Weights of a small GPT-style language model, trained from scratch on English Wikipedia: LayerNorm before each block.
Each number is 50 + 10 x the weight over its row's rms, rounded and kept within 0 to 99. Layers, rows and columns count from 0. The size before them is the row's rms in percent of the matrix's.

# gate: layer 3 MLP gate, 192x64, rms 0.45, rows 149-191, columns 32-63
# up: layer 3 MLP up, 192x64, rms 0.462, rows 149-191, columns 32-63
# down: layer 3 MLP down (transposed), 192x64, rms 0.241, rows 149-191, columns 32-63
gate149 093:61 59 55 61 52 46 32 62 35 44 54 48 56 49 55 42 42 52 59 57 41 47 38 50 41 66 47 46 47 48 34 42
up149 097:46 44 65 51 43 45 43 37 59 53 39 70 48 48 43 47 58 64 60 38 47 61 37 70 32 49 60 65 66 44 57 43
down149 095:46 41 57 41 39 49 55 37 64 49 53 33 46 42 47 60 56 51 58 45 69 46 47 44 52 47 73 66 63 54 43 83
gate150 085:51 45 51 49 69 35 55 42 60 61 50 70 43 40 35 53 64 51 37 43 58 52 40 50 49 62 58 55 18 59 43 40
up150 092:52 44 52 52 49 37 41 51 48 52 53 74 30 48 50 58 50 54 62 44 56 51 33 59 42 58 56 54 32 58 59 53
down150 095:47 73 56 51 53 46 39 47 50 53 52 42 57 48 56 59 37 48 53 51 54 44 52 53 56 33 54 31 56 40 34 51
gate151 092:60 48 47 57 39 27 54 41 67 26 57 32 59 45 50 49 45 55 44 46 44 58 52 55 61 44 56 54 42 44 45 54
up151 089:60 40 47 43 51 56 33 52 45 49 57 42 46 46 69 57 41 39 51 57 60 42 46 48 39 42 51 53 51 64 64 60
down151 087:54 42 31 58 49 47 22 42 50 30 39 46 36 51 53 42 45 55 35 52 66 47 51 61 50 43 42 49 54 68 57 64
gate152 102:42 44 35 51 62 43 58 58 54 56 35 57 56 56 47 42 71 35 31 54 51 49 38 61 43 51 46 44 55 52 44 57
up152 094:39 63 41 43 41 35 41 29 54 50 23 51 52 55 37 31 69 41 64 55 63 64 56 51 59 48 45 64 40 65 48 48
down152 098:29 76 68 54 52 53 52 57 39 38 52 49 44 51 36 51 64 51 44 45 58 69 45 48 46 43 45 50 63 47 36 46
gate153 100:71 70 40 55 46 40 38 49 50 52 25 58 44 41 51 39 34 64 68 66 47 69 49 59 48 59 47 52 49 48 56 44
up153 119:52 59 57 47 28 48 39 59 45 40 50 44 44 48 40 51 63 49 54 58 50 59 60 57 61 68 51 53 50 23 57 45
down153 111:63 43 55 49 48 42 21 54 46 48 48 49 49 55 51 51 55 58 43 70 56 61 69 68 56 55 46 52 49 48 74 57
gate154 086:41 65 57 43 60 66 44 64 45 53 50 61 50 46 46 54 40 54 38 62 34 69 34 55 62 56 41 48 35 51 64 58
up154 099:42 45 58 59 44 50 38 39 45 52 68 50 52 50 53 45 64 65 61 43 62 41 29 58 39 28 37 59 63 48 48 73
down154 095:57 52 71 30 60 40 68 49 60 36 41 49 49 49 53 33 56 55 46 39 64 46 38 46 43 40 39 63 39 52 58 55
gate155 106:56 46 56 45 48 49 71 38 59 50 48 63 56 47 45 50 53 68 46 63 35 56 54 61 56 51 46 57 61 38 39 58
up155 103:44 50 42 47 59 42 41 50 35 50 48 51 58 67 48 22 52 45 47 46 48 58 44 43 49 37 61 39 56 61 69 41
down155 098:71 42 56 38 55 48 43 35 38 45 49 26 68 58 55 43 55 51 54 25 56 45 49 62 64 47 63 50 60 60 67 46
gate156 096:53 51 48 71 81 54 57 56 52 41 54 53 53 48 43 41 58 46 35 52 32 53 48 71 59 64 46 66 43 44 56 48
up156 099:71 60 47 41 60 53 64 62 49 58 68 57 51 55 54 61 58 55 49 48 50 47 48 42 64 32 58 49 35 62 28 51
down156 102:61 57 45 46 34 71 42 60 47 52 45 47 52 37 62 33 43 50 42 51 65 75 50 48 41 34 48 49 46 78 37 42
gate157 106:65 50 54 55 65 44 39 37 45 44 59 72 56 48 61 45 50 50 52 42 45 43 50 66 39 42 56 36 55 40 36 55
up157 107:47 52 61 48 24 53 55 51 36 50 42 40 49 50 28 54 55 58 46 77 49 42 55 52 64 44 76 48 34 41 61 56
down157 108:51 48 53 58 49 47 63 35 47 40 50 49 36 38 57 45 31 42 35 64 69 46 55 63 67 40 48 61 45 45 67 55
gate158 101:72 66 53 57 52 51 42 54 38 48 50 45 51 46 67 46 59 50 44 48 59 47 46 53 44 41 59 64 77 46 61 33
up158 122:57 54 56 62 47 50 47 48 65 53 53 64 36 60 44 55 60 68 51 43 52 46 77 55 57 46 42 40 48 51 45 53
down158 118:58 44 65 37 55 59 56 45 78 62 57 55 35 71 47 47 59 50 42 42 51 52 57 48 45 53 52 40 51 59 34 41
gate159 104:45 55 42 53 64 43 48 38 63 37 45 23 56 43 55 45 69 48 51 60 37 65 54 41 45 68 43 64 40 59 56 42
up159 088:59 43 43 45 50 45 55 60 51 37 50 49 25 59 57 55 62 49 50 32 46 40 40 55 62 54 59 52 58 25 57 67
down159 092:37 64 48 58 60 50 52 50 55 37 50 26 39 51 46 47 51 51 46 69 37 56 51 63 44 57 46 64 39 49 59 33
gate160 110:36 54 55 62 46 37 50 61 52 46 57 56 49 65 45 50 50 52 36 41 55 51 64 69 54 62 30 62 39 53 67 68
up160 110:42 46 61 54 36 37 62 44 59 38 65 42 63 22 44 54 41 71 39 54 55 38 26 69 51 50 41 59 52 62 42 47
down160 105:42 48 48 56 61 46 38 43 57 52 52 59 63 52 49 66 57 47 33 47 71 32 47 68 48 50 39 69 55 55 31 54
gate161 097:58 57 56 39 70 42 49 54 63 47 40 31 56 38 59 25 64 36 35 56 52 41 56 49 39 42 67 48 50 40 67 43
up161 096:33 51 42 50 33 58 56 59 59 44 62 51 67 46 53 62 51 57 62 40 61 61 58 60 28 53 55 47 55 50 54 48
down161 101:38 53 44 45 31 61 40 50 60 55 51 72 61 40 44 53 47 57 80 51 62 58 54 46 38 63 52 44 58 51 42 49
gate162 106:44 54 37 53 64 61 51 52 60 52 56 44 58 52 63 49 51 53 55 35 51 56 47 54 47 48 48 47 45 49 59 46
up162 112:61 50 38 41 68 34 54 66 45 35 38 68 54 53 53 50 56 52 39 46 47 69 54 37 52 46 60 76 55 44 49 55
down162 108:48 71 50 44 57 44 49 54 64 46 27 39 48 63 33 34 62 54 44 62 32 60 57 57 39 48 44 66 50 35 53 55
gate163 100:48 76 46 44 45 46 56 56 57 41 66 54 51 39 49 42 31 42 68 39 50 51 26 51 37 47 55 53 44 53 56 60
up163 087:59 41 52 53 69 54 36 41 58 55 54 60 45 48 44 37 53 39 56 59 39 58 66 40 43 48 38 43 49 54 62 47
down163 089:61 54 50 42 57 49 24 43 60 44 63 71 66 63 56 67 48 58 39 54 57 44 54 51 48 55 17 54 46 48 53 58
gate164 102:65 60 47 55 49 31 48 28 51 46 39 57 44 40 28 27 52 54 61 64 65 53 53 62 46 65 54 57 50 46 41 52
up164 092:58 58 44 55 45 31 46 55 23 44 36 48 37 44 32 47 54 54 49 73 53 54 45 52 44 46 42 55 40 71 52 47
down164 096:48 48 52 65 44 48 43 48 43 56 50 32 47 40 38 53 62 52 53 45 33 42 69 48 51 31 56 41 44 47 50 39
gate165 098:56 55 47 64 38 35 33 37 55 47 31 58 54 37 65 57 44 40 43 40 52 48 49 54 35 50 44 47 47 48 62 57
up165 085:43 52 61 39 47 59 47 42 68 48 69 38 39 43 56 38 42 52 41 48 57 50 53 54 33 53 59 55 47 45 49 66
down165 089:49 43 58 66 51 29 43 39 43 22 43 65 54 55 41 59 38 36 63 46 66 53 67 56 60 41 53 60 60 48 61 44
gate166 106:52 63 56 47 40 50 42 38 40 63 45 49 51 43 38 48 55 53 65 73 52 69 42 46 57 39 52 71 21 62 52 45
up166 117:43 45 38 43 51 24 44 46 51 39 46 40 61 22 35 45 53 52 40 44 44 54 48 53 36 37 54 47 46 61 48 72
down166 106:35 46 41 31 47 52 74 65 60 54 57 46 40 35 25 42 43 41 39 62 43 45 41 57 62 47 55 45 48 55 49 47
gate167 093:48 53 47 44 57 39 36 56 52 50 52 31 80 42 55 53 49 67 45 53 54 53 36 56 41 40 60 48 50 42 50 60
up167 096:72 46 23 57 41 42 42 42 49 47 56 50 67 56 61 58 54 43 48 52 26 42 50 44 33 43 54 70 51 51 45 65
down167 095:48 61 36 57 50 46 62 28 61 45 48 50 59 44 45 63 53 53 49 55 57 41 56 56 48 44 53 28 53 50 43 74
gate168 098:65 50 44 57 49 49 66 61 35 64 38 67 45 45 41 48 47 45 63 64 41 51 42 65 29 47 40 52 59 56 44 40
up168 099:53 57 58 43 40 51 61 64 42 49 47 52 18 41 37 60 63 54 66 60 63 64 52 44 32 55 52 53 53 53 50 39
down168 094:45 60 52 56 44 52 32 56 46 57 38 39 68 58 58 55 49 55 40 45 58 46 54 61 39 43 57 54 45 47 55 55
gate169 103:41 51 53 62 47 47 38 41 47 50 61 42 59 44 62 71 52 39 28 55 75 41 25 46 51 56 43 55 49 42 51 51
up169 095:28 52 69 44 44 63 45 27 44 39 51 37 64 69 49 46 41 53 44 40 49 32 57 55 44 41 52 40 30 49 63 67
down169 094:42 46 38 56 58 36 59 49 42 65 53 38 44 44 72 47 43 41 34 57 57 28 35 49 63 57 36 52 63 30 57 29
gate170 093:48 69 37 36 50 44 52 38 45 54 59 54 49 70 54 39 42 40 54 51 61 47 43 43 52 52 34 35 31 65 44 52
up170 093:44 39 60 56 47 50 48 38 77 46 49 42 40 44 53 50 55 55 51 51 55 66 44 49 46 65 27 41 57 68 64 70
down170 092:41 56 48 59 55 37 67 45 51 49 52 73 52 61 48 40 37 64 52 55 62 38 55 34 49 49 33 47 43 53 28 60
gate171 100:54 52 74 31 48 74 47 54 37 54 73 53 43 38 46 62 58 54 66 55 43 60 44 52 28 54 49 45 61 45 49 63
up171 103:44 56 63 68 42 50 40 60 44 58 44 53 51 58 47 48 52 64 47 43 65 56 56 50 47 59 51 52 41 64 48 28
down171 105:56 52 49 63 55 40 67 44 28 51 45 58 35 38 47 51 31 56 51 40 47 52 48 41 60 57 51 62 49 30 32 59
gate172 108:49 33 37 48 50 51 47 32 34 28 62 41 55 48 66 71 45 46 45 43 34 31 46 26 36 53 58 63 42 64 52 45
up172 106:47 51 63 50 55 54 63 62 59 58 58 71 63 56 27 53 56 62 59 41 60 50 52 62 59 53 47 41 47 33 38 42
down172 105:57 55 42 50 34 35 61 56 55 55 43 67 52 53 41 23 60 64 41 46 63 60 43 58 57 47 49 47 60 52 51 61
gate173 097:50 45 42 41 56 45 39 53 49 39 52 48 49 24 45 55 44 41 28 46 52 51 35 66 30 62 42 63 55 48 50 54
up173 109:59 42 33 54 63 38 40 61 54 49 57 32 72 48 57 28 56 36 53 50 35 45 48 46 40 44 60 41 50 55 49 44
down173 107:41 31 40 49 47 51 53 58 48 42 46 48 43 29 55 56 57 54 50 61 54 36 52 52 36 32 56 67 57 48 49 56
gate174 099:36 65 47 59 50 55 49 28 37 52 73 63 35 68 55 42 33 42 47 48 63 46 52 47 47 67 29 54 40 60 57 42
up174 104:51 41 51 47 70 30 59 43 61 62 45 54 55 40 27 44 71 42 37 38 38 36 50 73 57 53 64 47 47 39 39 46
down174 102:46 34 51 42 49 55 68 56 54 74 59 42 43 26 16 51 68 53 51 50 48 46 50 49 51 35 68 62 42 47 50 54
gate175 103:47 48 54 40 40 44 45 39 47 58 65 49 41 59 47 66 31 51 51 56 60 53 52 56 72 53 52 38 32 39 48 64
up175 101:41 66 32 58 57 51 49 41 38 45 40 53 61 64 42 52 36 52 41 43 70 61 51 28 32 44 48 73 43 41 53 57
down175 102:47 52 55 47 51 56 42 42 58 54 63 38 49 40 50 49 34 56 48 32 48 49 60 51 57 52 53 62 41 41 39 70
gate176 089:60 49 47 45 60 52 60 49 46 30 70 53 47 62 45 67 40 38 32 38 48 69 45 54 28 61 75 37 56 45 42 58
up176 101:40 53 45 40 46 62 63 33 53 42 53 37 63 62 44 52 49 50 34 38 45 34 54 41 44 47 42 53 52 57 43 42
down176 100:47 38 51 48 39 37 59 34 64 67 53 47 44 36 44 42 55 53 53 38 67 59 46 53 58 48 38 53 53 63 41 52
gate177 109:59 42 49 46 37 70 55 59 42 48 51 40 50 53 56 48 56 42 58 57 31 53 45 62 55 49 47 50 57 51 44 40
up177 113:66 36 38 58 63 64 40 57 44 58 59 42 54 48 56 45 41 45 59 61 52 33 47 57 52 45 37 42 52 56 54 31
down177 107:63 49 72 49 47 51 56 58 38 52 48 39 59 52 43 43 54 62 52 68 61 39 39 65 59 54 51 34 44 63 20 46
gate178 112:57 62 52 38 60 55 50 60 57 47 56 38 57 55 45 52 49 58 59 51 46 42 48 56 46 65 45 48 49 57 41 47
up178 101:60 42 46 52 60 42 53 74 62 47 51 42 49 44 40 54 46 46 58 37 57 53 40 64 52 47 51 57 57 55 43 52
down178 094:55 62 44 39 58 41 73 42 43 39 41 49 40 34 38 43 52 52 47 58 36 48 51 45 58 29 62 43 43 52 49 43
gate179 096:45 56 62 58 55 34 46 50 45 36 67 61 52 49 43 64 38 47 56 68 58 48 41 57 56 41 33 53 54 48 53 45
up179 108:57 47 37 45 38 25 54 57 73 56 44 55 42 50 65 46 53 50 36 41 55 58 63 42 46 47 56 35 46 59 51 33
down179 108:58 72 63 52 46 42 40 53 69 38 50 82 37 57 63 45 44 52 47 48 48 64 40 61 53 53 45 43 46 66 49 57
gate180 085:50 33 45 51 57 50 61 33 30 40 33 56 63 69 57 39 52 64 47 52 51 40 58 60 43 51 33 48 59 54 63 53
up180 093:55 51 49 51 45 55 51 59 36 30 50 42 69 48 48 49 56 45 28 37 64 43 57 39 51 42 52 42 50 60 49 64
down180 096:58 56 51 49 28 70 43 65 54 54 54 50 50 34 39 42 51 44 46 64 44 59 48 61 50 50 38 55 53 60 56 50
gate181 092:26 46 46 51 38 50 41 45 58 40 49 45 56 51 52 40 58 57 54 46 47 55 44 40 45 40 58 61 52 33 57 51
up181 095:61 44 59 52 51 40 41 44 47 42 36 54 49 57 47 51 43 45 53 36 68 68 52 43 46 74 50 53 32 55 61 50
down181 095:31 44 61 29 49 50 43 43 34 51 70 53 42 49 50 49 61 34 36 40 64 56 23 53 53 57 49 62 55 50 40 35
gate182 104:58 63 51 48 46 52 57 58 53 53 67 28 41 37 56 53 48 46 36 55 49 49 57 57 45 51 59 59 51 57 35 52
up182 096:68 42 54 52 45 26 43 52 37 49 55 55 66 52 40 52 31 41 38 36 57 40 44 49 47 51 53 50 49 48 65 54
down182 088:58 61 60 33 35 41 53 50 50 45 64 70 38 48 44 56 50 43 57 57 43 54 48 28 56 51 45 43 44 65 41 42
gate183 103:43 41 36 62 67 39 65 51 45 54 45 51 45 63 49 44 47 48 43 46 51 48 30 50 46 54 43 47 52 47 50 54
up183 103:37 48 51 42 24 45 53 55 51 54 55 42 53 45 52 38 48 51 59 62 61 47 32 67 44 46 33 60 54 32 54 66
down183 093:64 59 31 43 56 44 54 47 54 54 66 56 56 39 77 46 53 40 42 43 66 30 47 55 49 52 52 59 50 36 44 41
gate184 095:52 53 50 49 52 39 62 45 77 62 35 51 68 39 39 49 61 51 52 60 34 48 46 46 40 52 52 59 48 54 43 58
up184 093:53 38 43 46 53 41 72 37 65 57 57 63 57 55 34 51 51 36 42 60 49 42 43 59 49 33 49 47 48 34 59 67
down184 098:45 59 52 49 50 62 49 59 35 49 49 50 46 59 53 38 49 50 50 38 63 65 41 46 44 53 39 63 52 50 43 35
gate185 107:41 56 51 50 45 65 44 39 34 48 50 51 49 71 59 52 64 38 46 59 48 51 61 42 55 73 40 30 50 48 67 40
up185 090:39 45 43 54 61 56 39 66 49 25 49 45 51 61 45 45 68 29 45 59 58 60 40 38 57 57 54 46 55 55 50 56
down185 090:54 48 40 39 40 56 60 59 48 60 60 47 58 35 30 59 32 52 49 53 49 62 54 69 59 48 42 59 61 37 47 55
gate186 111:29 40 63 61 51 48 49 61 57 61 51 61 43 37 40 37 75 60 42 50 49 65 60 60 57 63 57 65 41 57 54 47
up186 096:44 32 53 55 48 71 47 52 36 61 74 55 54 45 42 53 49 64 45 51 58 49 44 64 46 37 49 55 46 41 35 47
down186 096:39 40 44 40 52 55 47 51 39 54 34 62 46 43 45 50 65 61 47 64 58 48 37 57 55 45 51 54 66 67 39 39
gate187 081:56 57 45 61 55 73 45 42 46 59 41 35 36 38 42 56 56 56 36 55 48 32 51 47 54 58 47 40 49 44 59 50
up187 093:42 59 37 46 44 65 22 37 33 65 50 56 48 45 48 44 58 64 32 44 53 48 36 67 35 45 46 63 42 63 58 65
down187 112:64 44 58 53 54 33 77 66 64 45 70 52 61 58 46 53 44 28 72 43 41 64 54 50 58 52 55 42 45 39 42 46
gate188 097:66 46 49 55 47 62 43 50 52 51 49 50 50 63 40 42 62 49 44 54 47 51 46 63 80 53 45 46 56 58 43 30
up188 094:49 56 53 31 35 58 29 25 49 53 61 54 43 52 41 55 65 48 46 46 52 65 55 48 47 49 55 45 59 74 47 45
down188 097:41 55 45 47 52 47 61 57 54 58 40 51 52 40 53 50 35 41 61 54 44 35 57 51 39 46 55 53 81 31 57 64
gate189 105:32 45 62 55 65 46 40 55 54 50 54 22 49 62 42 49 47 51 57 44 62 63 50 63 55 45 41 35 46 61 54 42
up189 094:51 41 27 48 51 34 58 61 47 51 32 43 49 60 35 45 44 66 51 56 40 38 60 63 48 36 28 51 47 51 52 65
down189 100:32 37 40 61 46 54 59 40 55 49 55 40 47 53 53 70 54 50 62 38 55 56 44 73 47 40 47 46 54 36 61 50
gate190 096:55 64 47 31 41 55 55 65 58 61 53 50 51 54 45 62 52 53 55 66 60 48 60 48 41 49 46 49 48 53 46 45
up190 090:60 54 65 45 70 53 45 56 50 58 63 48 38 39 61 47 51 44 26 55 48 64 47 55 55 56 63 49 48 35 43 43
down190 096:66 34 46 38 59 47 47 49 50 52 51 36 52 35 48 49 49 48 44 65 49 47 46 72 57 51 62 34 50 58 45 32
gate191 105:61 59 54 57 54 51 65 64 59 51 45 59 55 36 36 70 40 52 43 50 32 37 50 47 47 63 44 48 38 49 46 47
up191 100:53 60 48 68 50 53 41 45 48 45 47 56 44 57 49 60 37 35 62 47 41 46 50 56 57 69 34 48 46 34 51 47
down191 097:57 51 60 60 57 42 27 37 57 30 53 54 55 48 43 65 62 48 57 52 60 82 45 30 62 53 40 34 55 55 52 32